config = dict(
    norm_eps=1e-05,
    tie_word_embeddings=True,
    decay_shape='linear',
    final_lr_fraction=0.0,
    batch_tokens=65536,
)
Each number is 500 + 25 x the weight over its row's rms, rounded and kept within 0 to 999. Layers, rows and columns count from 0. Numbers have three digits each. The size before them is the row's rms in percent of the matrix's.

# q: layer 13 attention query, 128x160, rms 0.193, rows 109-127, columns 0-159
# k: layer 13 attention key, 128x160, rms 0.192, rows 109-127, columns 0-159
# v: layer 13 attention value, 128x160, rms 0.217, rows 64-87, columns 0-159
# o: layer 13 attention output (transposed), 128x160, rms 0.186, rows 64-86, columns 0-159
q109 098:500515479498487490517466511474455506513531492550554429493529476500509523532530521491496504498520504473466512499544502526484492508522479513486512497481450462480511541484470511484507455476460462470503483540489535446527498502512491459495521516521497491472471496505510514459547486493459523515463517483479475477523492488499492486534494494524520535505426502445501534446525495509502484516501505491511464478509493475490459505517477498495514469527516542459527482491516511531499481510461466
k109 100:465517475457514515513492466505479541487498500532523440500514501458510471527476522501543517507486488513485522485453536510510456535475476515546538503506529532514523491481501504472509517467526534488478568470481505509511494483497537450471583472504528524503486468497491539549452467493506527474454492525515458501501497509498505507511462510501503501486486513506503507504505524500523512480466540517510497527501501507554472508518471526492527475504502489505539498509484531505472454489535534
q110 097:512488500523473532511542469468542506525480453476521514531505479486543505520517490516485474516509534501541498525496546438544542533528484490474506493488479464475512486479477528506489493464471505502477527502510481481490495474512542466537511474521482498467461496485492501541518472509471484466459526538480539504540465520502504511496522460500486505498540503529472514463472509553513521489479518544497485499489554498542498498507459513501442470501473536501472484469518463496470484491492507
k110 093:505525504513512499490494464517458489528454519479450532492467531470518502496451504497508512498496479467494468519523500482496492465513500493528506518532513525521468481482495500526510472537572505466495537523525529468533517506480483452518531518474513530478455499487531509518508492513497475463535462532497502480483505471458525517502525501466502498493504536512483541490506508459477478490527487500508486496546509463489494498571503444526486514488518475508474508539463528544503468463511440
q111 088:459523498496508589502509512500463511503488483521491509487481526525475479501514517474504509471482497520497476513456483503516533471495514523527490470533519522500509486446512526486512492478462501492523464470498493494510523524483551520500512512487508504452496486497492501511436487532509505501503544493517522523452563494493506440520468533514464501463498525504499521488531500491512537481521548506459502477521498490505539516524506503480540499463529527493491469469477548492476473476419499
k111 089:537483481519463489476467527550514524483464517490503491505498459495544481500480497508473497527530432517476479463477484518500555546468502503520504499510496489482498529522519512493505529489486555517491504527485493538510493473521516517516509519490473506524536545483496502476553510509518516457503425505510478479492541513531487454505494467499551478499483492491526506471547523479497514490521530445461510509511485484467521517486480501522473524476506501480520508456502472493531439502529531
q112 092:470480499510505505509537499471520509504532519514485497526493509473519542580512470516491444499476506512487512449535486501504529544476468472533493511471469526515468524466514503505491485523502475486552506503498487497492498527521487509451521498505505539451504470496457483537543482477514560490454516521493492505461568504518509505502513479506531483498484501494498518518464487469507469505504498539508523449478476462459482479475516549507524516500439504498482504482502537531492507459502485
k112 086:518492489445444562484479496500486517496447520454502455474505487508479510526501569482484511510470509508496550481518488472489509508534461514526503493464482524516528477506511518491553498475514511485509496517533497513469500459537513482526519486521517540487476548470478479528494522513521511497489532513483547525518502460492502464511507499489504493512548500464537498474531493521482486483506505511557456489471512476509512508478503516466461468458514487459461489490465498520502531513532453
q113 091:456511507500513519550529533532511503452461479498484495486533504491512464501494456509497476512507497493487504486532528494509457524478525481496543530506547502503549478526497503451514522485524478483491511499498507515513493519530508473520513462516504495521489478546531488535504534575511475477476575494512498552525477514503532484508454495550514519467474465503476500457475497531457484519464496475499525489487497458459483560478508491484496501529527532514526518509492481472483513505481506
k113 095:493542497507503495487492504505476539503506501451539463475521473516463474489510542426557513492501477496485512490523483527463492501515544473525543502501540543500519474501506495523498491497503554499518511503504552505513506501505529491470523518500488509530462480498437471495517540517465455503434490471505510491475480508503456524447515528528488486490493483484479494509486526554519465503503510513503550471519506462493464509484503493496511509525475517506457550508482499455482469513477499
q114 100:501518496475469504464515522535492482487533493530488513461499566508533511486552474569468481497526483498523504529495509464497511480456499512511534477476511487491486536501517540508505482443514500489523474508506458499510473508532568509529499515522495482476489494476509511484542536534522482521481523525486540490518495512480460484469509532468519504472481485476523461489471502456505501514480493524541454550490505498483482495473474460462545511482518506549484519479529488490464510459519495
k114 099:483520501473513535473481465498535545513506443462476494510507498485463505525501508474516468530510528482519487494536516554507497497493510480511508514503455512528538493514516538531548520495484486511542480503495496502489515518512475469497502546489475546549517505519512514471475500548457533553472459444495490455521499520526480509539508493480556501497509521500506502549485524457476516481507499534510516460506488506488475472484471522508520531463453520515516500475453484525472473489491469
q115 095:494499535511514498488495458489572478554524534514521538495488491523464497498510480533485538504511534451501491520505552519497509533507509507486501525505466441449526475477519462464502478492511508514496490488522525468527491480514520496522508472510537471487521461522470486477508497456502513482491504491529474457480522507538487476520485483504497518471491494556538512461490495503492439498537492496536486460464512514457487459506534492452495520475508480490522476544490536534521517474518501
k115 095:537511519487515495509472478529488490435489482521486499495513561492526472491503497471503461517450491549557491515504481511529520480496458478482500483544495529486504521489470464528514497489503514507458455479487486495525481497508478471503477516495526504454475487532475504485476522479426483499452540530505486486542522457514521470513487512480485486507497460468554449476502527463503484476506497516495504505503476538516479510486544477496526495536526549538494531508504516506524504484487454
q116 091:470461462493525467518489518548535482488542509499447531527496487460523532507467492478512498478530471465480496503454506511477455532494524538517520518480486516509487504562461487521477478514482494515491554488458530476454490478484527464494525535484561491484504478522525550478513540500493455502500523500515493493521491555476496546523520497518479490503500548475491481499509504481503523468546508514496490514512480504538507501505478486485457481536484452551486495482497485497477514505483498
k116 093:503510495533478490525506486486519528495514499489512555504507483471502509474482472564520493478498461490501484508528506500526463452510506486516470502478512473498490519505482491538468524464497480523557564538529503483477481497506484507489506472501486463468489516470498513450506483525486516490450512506502531506522479474521476485445468488486443515478496543505460532504456469445465486479468487533502454549495482527562460521470495539513502497473469496526497508510469505489506473518501503
q117 098:519495567516471529507493526479512514494488547508502512490506476519479526504512484481511489550486514469509458495506509479466517503493486476531553499505502488492506500500494500510522528495504490481495483500512528519514495502448537526479496462483489499489522524467523491562495473518491506478504524504476500523565537498539494526517528491512501521526494506419479504507519461470507475497516489539518501418483540470511548476490472491460457499535491501438516474523534487472467459480474502
k117 092:528516502469497487478531510494489530467493489491537519500510520483543481533472522515464525535518489500478470543494517477536519527473510472486482531503500476497511445487503470499509466523514505477540517502461518528480484467526530493487476537459484504483463455478471535543486461477507482505476526470533500476474504487519513523481457518506444486513449475514494510523514514535500483508520454505540487461496508432535515545493504505476495498425464500492469478482516504497528494487529491
q118 098:476511538524461532466448481510484514475489500500516496498496533486504536514496524465547507497488500506502491503512531501465505528517487477497543529517526463485468485500469497530527524500488452477525500499525488519473476486506508459554489496510548496506525533475465512500516479499509544534510488476478490516479473581485518501457511516513479456493510442499491518494516463494486476476535540508507485487492474465463539508538499533480461518547481518476486443479492537512475480529519470
k118 090:472487467530480540500478505448463523480497511522542505450489489448506465516512455566455507504526487507464480484488524506521536494476518528515475499500502488479548505509481499492467480492486511462514492456522471530511501460521512513512491505504529477503501521525496516498514520558471489464535492510474503471516471499552514519522510509513486530472477550455500561497506540530490475518467440511511526501489498452502475502524505508508471468513542463485502523509476489537517490522508497
q119 104:487459500516528451498483479506500477510527519518547529521532480504452420496498524475515498484499524489598510520490509489527471507523522493536515509543496508528502469456498486487501473499455474474475539530499510500525519504513490534482526509475482512477477515551524501522488503508487535514468483501486514466505486498480472499440473434501490514501531476505510501499500497540531499462453485478511524483517467504494484509505519468503548450497502493544489492503506491496517472469533510
k119 107:506430487524546498482513515507487512519425516503455488502494504532522487453460529477508509521539504528518511514496485498492483498506459474521466515518520490488479585545524462518513486459515524533448478500494524479490472496491498504478493498511515476542439479537524481478518467481495451515512546507495508505489499490514490475513484472472484491491497560494517470469532518490487500497519491504486529500528547534491463487469475451530522498514500482493485482509490515537506516477477506
q120 096:531478498478492496461496490498523519521501540490485496488464469461498509521507497511480489500488537474528478534534510519545491470547477515481506458515483528479512480530491484514495460477445488557464540534496522505483492504523496481521498487485509512516477507486480491525442490541484514507518515498537490544485490452532526483487524479446476504510529504515527478565463481495475519524456469490533506487551506538476497532505557528493502497522493432515532495498497511541475517485502482
k120 092:509469502500543456508510490538510463539512553509510465494474545516546500478475490484480512483463481521484499544522560510502539471539493493486538484506487516493534489464473478502507468483520541528503497551476488468470532521516451547470536490489513493463542538483501477515504508493507478496463493488509487492492491528472499495527519479469478501481501551473523448500528520512501460486521493476492478509487509490515507477524511473485488510530492472448474497491440498499500530451495460
q121 110:482491517504500521507473520497483524490545509474547487485516491506453558542530545482513433496486550483489505469529459505471514513446479520478512493497517522477536511528547502490453550497504469529498508534506516464507492539527488500505511512510462489532486516467505485498481527499477479493507517491456482468451489554526490500525536517487493493527466520498459507502521464501468503472524531525517469510493535498484529495481436524507494508510495538494537476486452523520484505501489518
k121 101:548554481459470490471491504503498463495496511471495502503502539436485552574491479499509504519521492484521500470496485513487547515470476531505528471504509479459522508510507499473495465472493524482472516489492496492451491492455524522506522495485491520538482520482505521532469480504529502483472470445551514449505512525512484520524490489506484491500468522474482536491478489511551493505425548495516513517529499516486521524486511519492505453452480497510472455506491476464497488513477486
q122 097:514523488522472518526501527526517537472533493503497526534476513475506551541508509502512504484520475512447523510516501449510471526493489481472520526489499476481529474503513512495493468526509522514505458522456514500504492473531528462512495506492487512514492525492527518486474499501538502527504467500473514486447505488509508488478494484498477518527559486496512534528479451497490504467529466528488486445498456511483515476523442533501500446485486504453522560505515459537519432525467469
k122 092:498512548476489460513516493477485501511493478507530500476451536459514531499496482532505535505475500506454507502494520508465523556491522497519519503478508489501482472484484495508516498485558539516449512479530488493538534505491517478490501485502489503513524497514518522517499556421485533520476485467480551493559458505462509500474474437508492475459462518477510503527519531496463532461512504484556485487484496527475513472495485482527452494502480515502500495536468511497526530521513512
q123 104:506452510521537511526526504551487494510492503521485492508509516553529475511548538447486514494519485497534477523500493488493521518532500468514513445495480476549525497514541508496467447497486494487463482469458498494477498522485453517502475474493513523507507517505516503476505504451512498488460482491558525503500502443480497564488476448470517495474529544489540504473522449530531527459526460486486513539486523507506505511521517515507501499489525475528501490539517509481470470506521498
k123 101:553501510553500505485551488512486519528499522503495540491466499490486527457505489517507517486491556491483466494501504494479511518530493460467440490450500473490478500533486510530538501465471538537523535471475483487510495538476447485533500526497476502504513484498518528516466443519510491503471497530480485510463496519487548466454513519534487502460482462522494505537518496528523499483543506533501481519527516513504520519493467476539522477533515467463465471510531481537471505525485504
q124 099:487501539520513526485447504447482529550495506517493486497515477515476528493531478508447498487548546476525466427516500434482489482501496489526471539481501450519490468518524547524515498469503514454524495479517495501501502480492469493501565457484490512497503513492555502504492514546526525478498443477463494481503478489518503501480511510503462490500480477507476557502527472470473486470506523516496514497511496491494453492463499510490540493514489514525490501490546518488468468488493512
k124 097:459504507504498526507529504517518486474459510475495442482510495518513504481525517515473491523481526467437476528523503503482489513485502494479539509505527519517511516523472478510483491497533514484504463509501526532550500484488439531541538538523493470476467466507487528508525503482451461498513514550542509489456497486492487467535485466562499469469475517522469515490510480527474468520477531485536501450481507522456506528484497500528506470503475502455505484504531521537456525474475498
q125 101:492531508512520503497493518462524477523503497525486447501508515502545491492499474484484521503502500519528542525494474472486510544499478528467466501530519514469438522448519506508505487478472485494499514490536515536454527502517522495499465523481555504525492490541475449501495447515516462515530471491496480513509516486509542525513452479483507490512540537484521499519554496465495475575503470514525544469454500508548498505491465503524474514507529491488515509479491543529492498462485524
k125 095:496477485544521500519529476551497473507525543547491507503489529508486471496459522521493497448468493462498478530471494513494523496475533532534518523504455472499509477487496532477509502489528504493505496522505506511504464500490525502483483554465469458471512500492486498566496478501551554492517508520523490503516511428500481434482543487476502570522517490509510462487487494510482546493512492498527533470481464474465519501484544492531523483479500532517516494482491481497521516477522515
q126 093:514514482459480503525515491500493487510497521554506515501519451503486477482498490537477463454473476510449500517453476533510488486514539509470479490480460500451496490510498526506510488520508496493534478451523455502467491448510492524499498471539530497504478476474484511495463479508512523532462509502475475461487478497544511510507533524484525518544471502494508483554492447463487483497559523465469479498500489528495457449519480478514497500444478499536500461503507472541472507523494512
k126 095:478536525472485544523503532529523520513492507544488510491497514537503532498523521519542461504505543481536512536521482524509502461454474483501499460496515520509502502517523508510515531495524487508523533507480491512520466478505504499469508446510577525530556506481519498516475521521496500472459473482488508495489520537447442501523480490520502477512487494517511510479515507488522487456486497461478465521465439503519428494507512497484531508502451458501468481537540504487511513485482479
q127 095:481525477444501507536463504508493582506501481545495498507486541488437489525474508546512487525460510500486472507481487510503531498473475487504525530503533474504520481518484485514500457512520527497449533518516500461500530537487514531523513493479492518513538554509443470520520496499491549515501490488551507506459453511535471543525471507524495481506519490539517471463495500501511517502527489559487516503463484534477507500486533513513511485523535506476542477488507508487512478475469511
k127 100:546495502512518489495489484503488498472502474461508539530490487481493487503534514471512474532482490510487490508464453488510520518502523502501494513518504553526535454534484516463521453489473523496468510540485521509459475508524563509467517455548540502527479491491521488477494531503479550488514501510526509488497512499552521506537504509508437455465455452459482508519515455532517497521495456476530500506484505502504550540557510519490519481496477503501482502498483525532487522509540503
v64 098:560531499492516505503475499519515519524488509485554478505492506498459490529523466485528496493471505498493517469466486503491493500494506500475487447545502486517527498465491493508471485533465504550504514488475469501464541550489529495475500524519481534549458524490501502488462491503506537472419539489506484435495466503496459491484504504457499523449481466479509487443477494513510487533520521516535508504527546535482481537514472520482506455485495517515505533497477469515486484513505521
o64 101:525553471462503484459502457481509521491550506517524502492517504463501505469448517499466475516480493546480522448487476509475507531513493472452509521477525462489454479515568502508513533504469499505502477460514516538476516495480538522491466502455475496516478511484483504512522496462497503553469520495503484486510503502533482510516465520492501483468487456518490529504501492524493487506512533512501459488461528488508492530502527441482507449461488541444485480513494538487526508507505538
v65 109:503463503484481459485515515496476506503470476472497509493499525478496503464508471511501458464512503500485483527462522484489487507515507502455526547489533476450483503499527480516501518466505513499491535478483497506479508478542477535498538445468521514496459543494493479529538455494428508485453472555502476480538503493519467478518466514492444462459505513489506509490535511473473471491547461500495478493496501472530510479515466525488528475540468464478534510493498529468470501471491519
o65 108:452520518489521477501497509486502527521514504492521469458489543487537506470473455507490503528520510520526473491503544519500514494514527505466486518507492473459446532523497515483478500513526508496515530509470516468459511499519518436488505516504495535484474413515530504544506512472528518534458454513502505474511560533484524516493511469515513488497478546507482536474479455457540534501525510488560491461517490490494467498480497465488463503484512520473500511521481478521494468518493498
v66 105:489476452527498528515530535476465476543499452510498511458497497559479531532547487516511494495497494493510489464463474524490474487491487486489514442584514517470507501494504477512503539501478486517524535492521502530502490534504498480529494497501477518498528490473511466486488499505473473458530464467491484471460488491466467493484497436496518514511454454481479458501505498520478508566491528492484509506510531512500527522502510491536481535473513517490484501464503525512482520510430501
o66 106:513509455503496483525519482528472485490472459526511503420503494478463525495480518508449485501510518531482527463444516474501495469507506515459486500474499495479470499523474478488514460491539500492527488489515509500526475465482489552508483472516504484495490506456460533500495447511453475499462468477484454510506477472514467483462493527457511537531492486511506519510499544452493449501530502517510491519476491493530519537518536486524528496506504468511507462526499515503451547489475524
v67 097:458467487540489507523549514488462487518511520474513528450512516491508522487512535500489509522480536505514515498497491521526530520524479560511497515511516455515504513531462453475519504537539484521457472443530530500527525518469523523529521555497462538557492490486514524504508500536510479496475496510481475494521511504484511512498556460478503477472481484517544479526489533492524499492487521515536474486491516521523491467500473493512507477536501507450545491497518515536480535538527464
o67 099:499514507542496510495476482520495497526542530479491494508508457519493500474472507542496538484449472522525495521446534489516530472552510533521475514462537498525511521521496543492511484501548505498557521532455483498443504504465461524531506511511550493462489518515510540498442478471530502529482484509504536553514495491518512544511516470503474494503515509536504506501523500467474469504487505525505471466467520480495498507509499470540464497503475461488529483531503546537494518500473487
v68 117:527523487487517476484514509477515489475471471504525487489512436527520516524535511504473494468482536501479543499470541498450462505503480533549492512501511492481470475462506468450489480473499510493502499498489516473527497503527471514485491483518482465485490505520543515504484531456493467488536530536475504506499547484498528447538508475501535527509490488566496454468527507513463509472497510493487467479477502497521471506552538488495438492512495490486492466490506482452527502453521455
o68 121:540530495477546475506513469509537455513502482475486498476519475491485500529520468491495530511501529537508523561497512533487478482500504475527460518493489540481515502514503512518515484429509523503484510499504509484502495456556509489462476508516513530553531487506520533521523510485520506424513491509508509512482494482448518481512501476532556506479520523518520519515486499514513464497515448455496559551497538516486511503476524517467502516471539448516486492498483510469530479486509532
v69 103:481495498495528480501521508517538506491486501554515507493489505516522470507511501532500491555467443481516449509498491531529512517494490561504493488453492465460517449525521475512534469481481524531443512491479543489534500531489514471496503523523499494515446524491502478494514542483506466485543503500457514545516494510538489462515517469467503495505500557477494524492566479544494482556546519484523475494495502500510479505487498467523492504513528472516532492550482487504519497491493487
o69 101:518489482544491504519510505490549505489506477528532518485506479504482509465489483479513544480490517529555498501511533518529519473491475531473451495452485510444529509468466470489479497492452531496466504472464478451518520498476521451492506477524482493482490493487504489495505500451518456474508480481493545527542474501499529529508467479507489487534547483482483498475505431512502499513566482496508500487526504544507490500513491537520505473528564503517519508488486538538510530538497496
v70 107:503496534470475489480502475499480437500501467536516501477523472483480523453485475480477536463509480489527491503492510496503541463518492499494529545449511499509482505461514479520503472487457495515460497507460526487441489445473542482525495514483483485517520531486475475517493466498475497479522495541511506518497505503478458506485539531501482531516505438493505501469462541531468471485472519475503450501492474492539511523506470532452480545495490512502479503516488444495548490501532508
o70 109:518501498548477543480439433482500494456496441513497534479496446516501515491508504516469510517543494508512519493473492557463505512491503483528504519463553440482492496491501477494485516511473482556472505505496526515481528540521479490504469524459502517501470466490520530513468493499531479519524498496499470489496530501505507484507511516486539493476497485516497448425471486480541503463499498505486532483523487505513495535491461535455481466536479500510471530531517482517515483506508504
v71 105:507517490522484484484504512523520481515516505524485498518475466540510500525472497487479512506553534517510423490494531467510490461544509518539500485520425516519519509490512502509518517463506488525497506510483489506495531477470461538523452508498500502494484500504445493495475519475530442476526463465484496507504492531475474511503490494460552544513515526506460541525470506495513494529488523507546478473499482516509491511527556511504477522507451464487523495525486461475441515471527480
o71 115:507530486528526479528479511512522498496475510493503529497489499523515531507542466509459498474511466545549460514506481521518505492523504494527472475481454463469525527455535490511531510479496443511512480494509501522500531449521463531501492489479490497463496479493483501478519471465497497495523478480487531493501455544544425437509520465512525520493500498487502520511537492503509496463486502472502437504495485511558524456490517513505503475520518465517477477451493462486475487472519503
v72 104:526508499471491481478455478478500485515453469522467464498476503456508452477490475493552466511461481489498495534495534497475551499505489461516497536493510520492484424483461505485489468478447523508455510485471496486495482545492489510486517485529486525483499506558468484520522504524523502512440496515525532521475443455481485512486510473483511479480505513508515481523536472449526483498526469490492495547492496488506490498465507477537540517485484473492473493514484517519524512462535507
o72 098:481485507487503512520518526510517516554490500513480511490529531532539500513505488436515508538464453471507504525508504495501502536512446476484468508530524543506523514492541486505511538460480525492518522500482507515512476488502461456506485466507444542498481445490494484494486540487531501559470530489481508513484523494487491544491494498495477501499500464462440512476485460547492456497514495467503530478536484532454495494518493537499517511477506506476490505537515510510483537562505468
v73 109:487488451513487514480505485506504511490545480529484476488488483511513495518492491513530536482504505535534528543445513499509497488509458495514502466487489511529485500565510488487535468486511459501496481501534502511508518504486424493490489470503502581563497498460454511501521483510519511513481499501485487522481485501534523476484534492493498458513485496501499466519484535495497488495476480508500476450491504497526546484538517486513512503509491468440491438537528506502422522488470460
o73 105:524516500468555485521478507549496530486457516527524469514498472506550487527496500516509507510476454496506505503511516464540508483542487499529515512513495505506482512524495489486496475456515492507534535528493506561532501449503479478557482521514476488481495516507513542482473463510496513480466500526537552529522499497519500487485493489524502577500494513531487464502547485510511490491500487474461451464501489519461497481508534526518438515527507479465553503503476498526473466513461491
v74 099:512533507508491522518521503465479492513522500472500456518508486483521515496507507464511499501513507491507508509528505505515519536527511509453483540505454450547512540525544516525524475488557511494500497478473503486498510499482502466458470496544533464486448489507508515510505487525514524538523464546519498499505509549504547477517500496467483468483497501557525510480501558539511491501472503482471510446494520457481483484528518462484538456496498483484443478464529498477477502441493505
o74 092:461454498469529501499476518485529479487497511460480528536525456496515502491508516466471454518478460462476511524481513499435508516508510482475537513531467514525506527519506477510445529478512488496470492503507507544454511503533521489518486531521522490503508510551520563523489466473517476502483495497533457489543467487484530490484497500525501468496465537526528469513511508497497543527468458497479502460534514467476474488493471479483517488501544489495543491475500473445511512466498490
v75 101:523546513448494531517491482518517539475499499477520483483533484495469461472501516546497484477482485502506508484515497459500460529489543484476517500502454523486512505503538518508499539514513496481515534468484475501467485501503500459539471520466521520471507498464496513497490462440504532493507473521488491516489502467495488457488513544531532505540517503526468551520492499509496493517481502471514522482517483540489445491475541519486476539542487538531467485468493456462470535503476561
o75 110:470493494465547526516500491539455484481500476495529510506459515472512474536489465491494443515550520507450514529475489519495483525477502532518523491482482475437502521470523516526530514501476503481467466487479509490532506503515525497528530474506523463505491515553500491522502529473499508496524522511480449502490457504490520478500474533533539524499518473543520503474509509484500514486492507499528539510513523456523503507492490507538551550526511559512536475460510455462494448494497510
v76 098:478545480481492536523461509500499474480520496532511499553502504499483514466550488501522529474472508508525493470507526480461494493514505465531442452537529504484471530494507477543505481498463497524470466499472495494497522513531455466509464491522525454479532558506484483488479507487516469449498536506485493524501486523501502429531508496526483547518514517500490499483486493497525441492459537487495468497525515509459481509500513507485448564511515507504495536485463498498499502531491499
o76 104:502512472477505507488428480519555502493474460504530511473493455503485506500482467470472452481499497554498491506552509512483492486509496505503465505482498503499489493513526464519491531515477501526452496476562484481498502553521511493523503504514466532500490531518520482476527529499521500477515532480479481528508511513507532462504463550495508541524477497531456518501469508528499465507495491492489523525473465514533525517448543553479488529485488483552514511530471537465520501532513538
v77 086:472461502480486469468510510501477498493482476468546494486512546527520496475481470528494494518531534516506466493460521508462519526497488519526491514505504478508524521521494472498451500500458508512453525518543507494526508478488498524509492454506527535513481459470512515518508479499434535490514535476501483479511475494504483531539468493494496485448490508516515494545482516485554483535508490483489517500471466550512498504518452555482498468484539507521522472523522476522460470453516561
o77 101:450493490506492487494498470457471549499488521536516487536481529458524528488501432476503492504496478499486501499431520486486540539510507500485478491496492513510477515494493541460509465500510472498535492472476485487497452507442490448504490506507481467487484514507473503477505493449486509484463482519513501460482502495509565494508518511490498478494485519493487440493514448511536465533506486508536471519481507507508497467472455466475430471479494495509456507472506474525505469483514471
v78 104:502527501531475493475483511525506524527509483528496549442541510503513504542554463511475504510552467511489542495513484506509473456499534485535508497544514503441536513513528534498473531512493484482539456495501445466492495485489540476542485472508508502528550494499501463520469522508471470527503486492501496516506484494511481504534522519485537521495509523511462530517445557499525521506485510526499497530538470464507530470507493501534482516501460495468530496497472500505534547493498493
o78 110:520506471529487492521497524531485486503497484527544494480495479500500466503518518534447489459519499515488514503511538530541508479535521487512496527478478501449526507526527494497469516499484455556538466482564508442536455474506526503496513512514510480505518505466479487459485452506485501501540455517458500458486498504513495455516490494494495505510496492485472487511449517491456522471481509466498448524479477467512532525499451484472505517525538489445463452509502503518504510493523507
v79 115:470489481484514494536509493540477473504519468482520506493490502449506514451464513456512516515478507471510484499565547537522490469519534512476503525470509490529505462529487538542498438512527500479503525520457522512466535514480537505486500500504495507450482492544504495495504521521503528493463566529526488538471494500522523540519493507489447514480500539497531511529520524469478494542486549509515491450563499523527473503497481484484502485515478497493471511498529487495486481499521524
o79 114:461448520497514518484449527539546496517487468474481513525507487496501499452524501488492530478483506489493476492503461521451488529531507483479506504469504475538506455513501494476465512564502510501501508528432541525460520540469542471501517512502489510485484462531465512491524518486516521543495536463516526541460488533483475551482475477514508506440483487483485512517523461494491483496481466510512466496510453522492484491522494516488505495534478521528490503491507492478534549517522507
v80 100:521507508482533506482489479502501517485496449470503515490474516454514544478482492522460467501487503520463488504512529471542530487474492530506481477532549481481520546545475497481497521470486477456508523488490508486503495536517518494520523539502490501489518520527524484521458504492554520483509518496489483525484469489473468476520524535520470537493458506474516529532475489450500490486514523505498545510507475503545514547517491477497485535419461535518486538484501511526526450530464481
o80 103:454482519513484524523476522493523523430484518530456521498465478518489495487483486503530528460525498511493506461491452484505492535510498507457456506467507521479527514514502519523506508503486463500534500511516485471476478518520466526501477479547508505489518526534516503532521517510484542505542503483453460515456518478480468515541523498482501486487480488460462514505460521476524464523504511544489461503485505543471519489533553460488500491512519521477499486526502530497555504566476514
v81 092:550473505463521460525480465513499492507482506491511496528529502526476489479476455483531447463489483534469488474464492530487498479471484477515503464472516508478492492496497498512503529534401516528508501532473493519483505523512529480495534498505468504536491484478452484464548583519490506483499503521497511486506458536488474457469513506507482493520475463486489540504497487461526530526502530505521504551516509523487491513496484512512506496503530516469486527513433477508491498501468517
o81 099:518514485454481487518512483517539517468532461535493501472534516464517570506478486480513475522487483503491460425527513518543513509468507471490486510484532476490491525480500483530489515505488498527488536481530512481503524525486500481488491478490471486536496491476486475497502523515454498519502548460474480521521522508489507510521470568456488505456508483469532473503512475512520499480505531500513484473476477498483529469522520521500498504514509538480466446574503498530476544491472545
v82 090:460502477493476512431497507519503523505516439513523503489447498505521502487502501490466530493470472497551489507546484507490514505485518481492539505501502510514518501517461543511511555472506486506463458505533518511477502513512509465513458568519489529507514496509469478547533509473537473548504528506485505528465539531505530488461520497495505494515508471497525488506541547479498524489486556469510495514496488445541450455517469502515529505520470515493480510474509514535515481522485491
o82 093:481457484518408515494479505506510506433499496489447487484512451484475492464538473492516509487565489490484491487483499484513506503506522518528516502496513510493511504531477477496466507485508488532508512508498553570520456510505471496505480496468516501467491517525492515493480497515512485495495500515467510515497468471504492475536446525493503531491507462515500446469481493474459521519449521479448520489518512506488489531564518472532500526493490495493499489492460513463500545516489446
v83 108:494473527517485499452560516488495490490488505529475507502467506460456502511477512523484521510518502528517455487481509496517514491503539489517504469501524476525474508524512458427477520471516495441500487440516484529522524492472447513548463562463487477493486523502481518487535530537521519494533486524513524449474522492489499509518500502525514506502511474508472503492487483534502506542463511485503549528504515471463516554511507501528468517486470509479519528447483480466516490519513499
o83 110:492517503501445492472520518532492484500467502507485528492470496536479506574524502544465519516502495510495452489485490480528512495504503580513519496505509505516503531506453532504549491446536501486492477523511490535470519514477531536511495479501483511462522506481503536509489477486527544471543514464479460460540510468511471471537506489492489475494452479474479543474500493481522528501484471510444486506482514490529496481469510539534540495502524481493511477503541498526538489514500530
v84 094:525548460490487503492503478478490476540504483529485528497514458513468500530542484514488501453558521473529528478495503487514508451467526522486517494522506497515519491529529515522482547546498525462530518486560443454454478482495476473524481470479511479496506459506494505508502494555475504515520486521509489468478514486467520502505518486504510520491495463512480530526501539510492538542483469490472512499491463493492530511503498468514445530484511525484519444478497517482456538484514536
o84 095:513478495518555483518524509482446481494509498521471505488509508498497515555531497536458447505541485493444541508500466565519529498493490549508486533558487487489499508558477515495498502476561476516537498504517524500518491505487545465534498521520504485500545478455460488501476461540474510507509498501454464484498494493492517456484513485477551514519508519497504499506516501498477486515517479502480505529482470462508540491483472511493550512522539503494517467500514463502477460496506509
v85 102:481484466520548489478524524505469480475423488526473461512544493516498526528535463496454500472502478496524494542482490469526489528492511473491503521494515493516473456472491489549480535471510487504476523489534530498501482493514473477476520519512476497518516453564546515497554504505501507506530508478478489474456463529532542524499525487451482491517477465495500496439464493502519517490484501500495447495483503490500500502483483527508517489499472470503480525521485531525475510485556536
o85 102:500520511539479498520542462508551504508528543527475508546505530482511495480541500507486527497494496495501522487445542503518544507530477503495509528498487501515518473499464498446473500466533485481521528416504518499507516534537480495499495542477519496466509485439508528513499468476499470472481516508537503534502492492513517466460461500465492493511475437442508497536499496483524487510491497472483545513523480469457462476494525521497517460526530498508502536526515498501482497490528499
v86 099:479517480454501531447522557524541505519479466483502500478495543494497505491503520497451453488452522527485488516468494519470506466473474489485501436533489505487514524477514530496521483483502490524538497522481515527519479531513494508508469507538471518457547500499516504477441557489509521498520501469500531494527517507523494464504517535528453474484492496540482471494453531497491509535488455490456506512501506515502487487519501543516499486474527441510484471513495450497468509531496511
o86 103:471515486449468504495523552513511509491443526517500512511486501453466534507557491551493497488494489494477497488515534510488496453517521496491470519486489510495491506490519528520503489492451514478503471496530512532513466468506520487515487498542514541530516512468542503521502518511511510446523502523497513464519515491480474449519478565555512496492475529484518442495495515505516469482506508535483465498491543484475487542488548474488493534489497549501522518514499497495497537475573491
v87 108:504484462504509508499516532516472520512492505500499548480497498502499490500512522527521505511529479530455467518496504463555501504490473525535524476504513502492498504485522538533520515499502511481447489492485512474534514513511504490477479501532521528452496488495496463519466514515494475531485505500446505499456505474493521500504508482473570511488536483523496529501500526474508529448481514517523434494472469515491531486537515417546502475520486466542484442487526553511506526452472503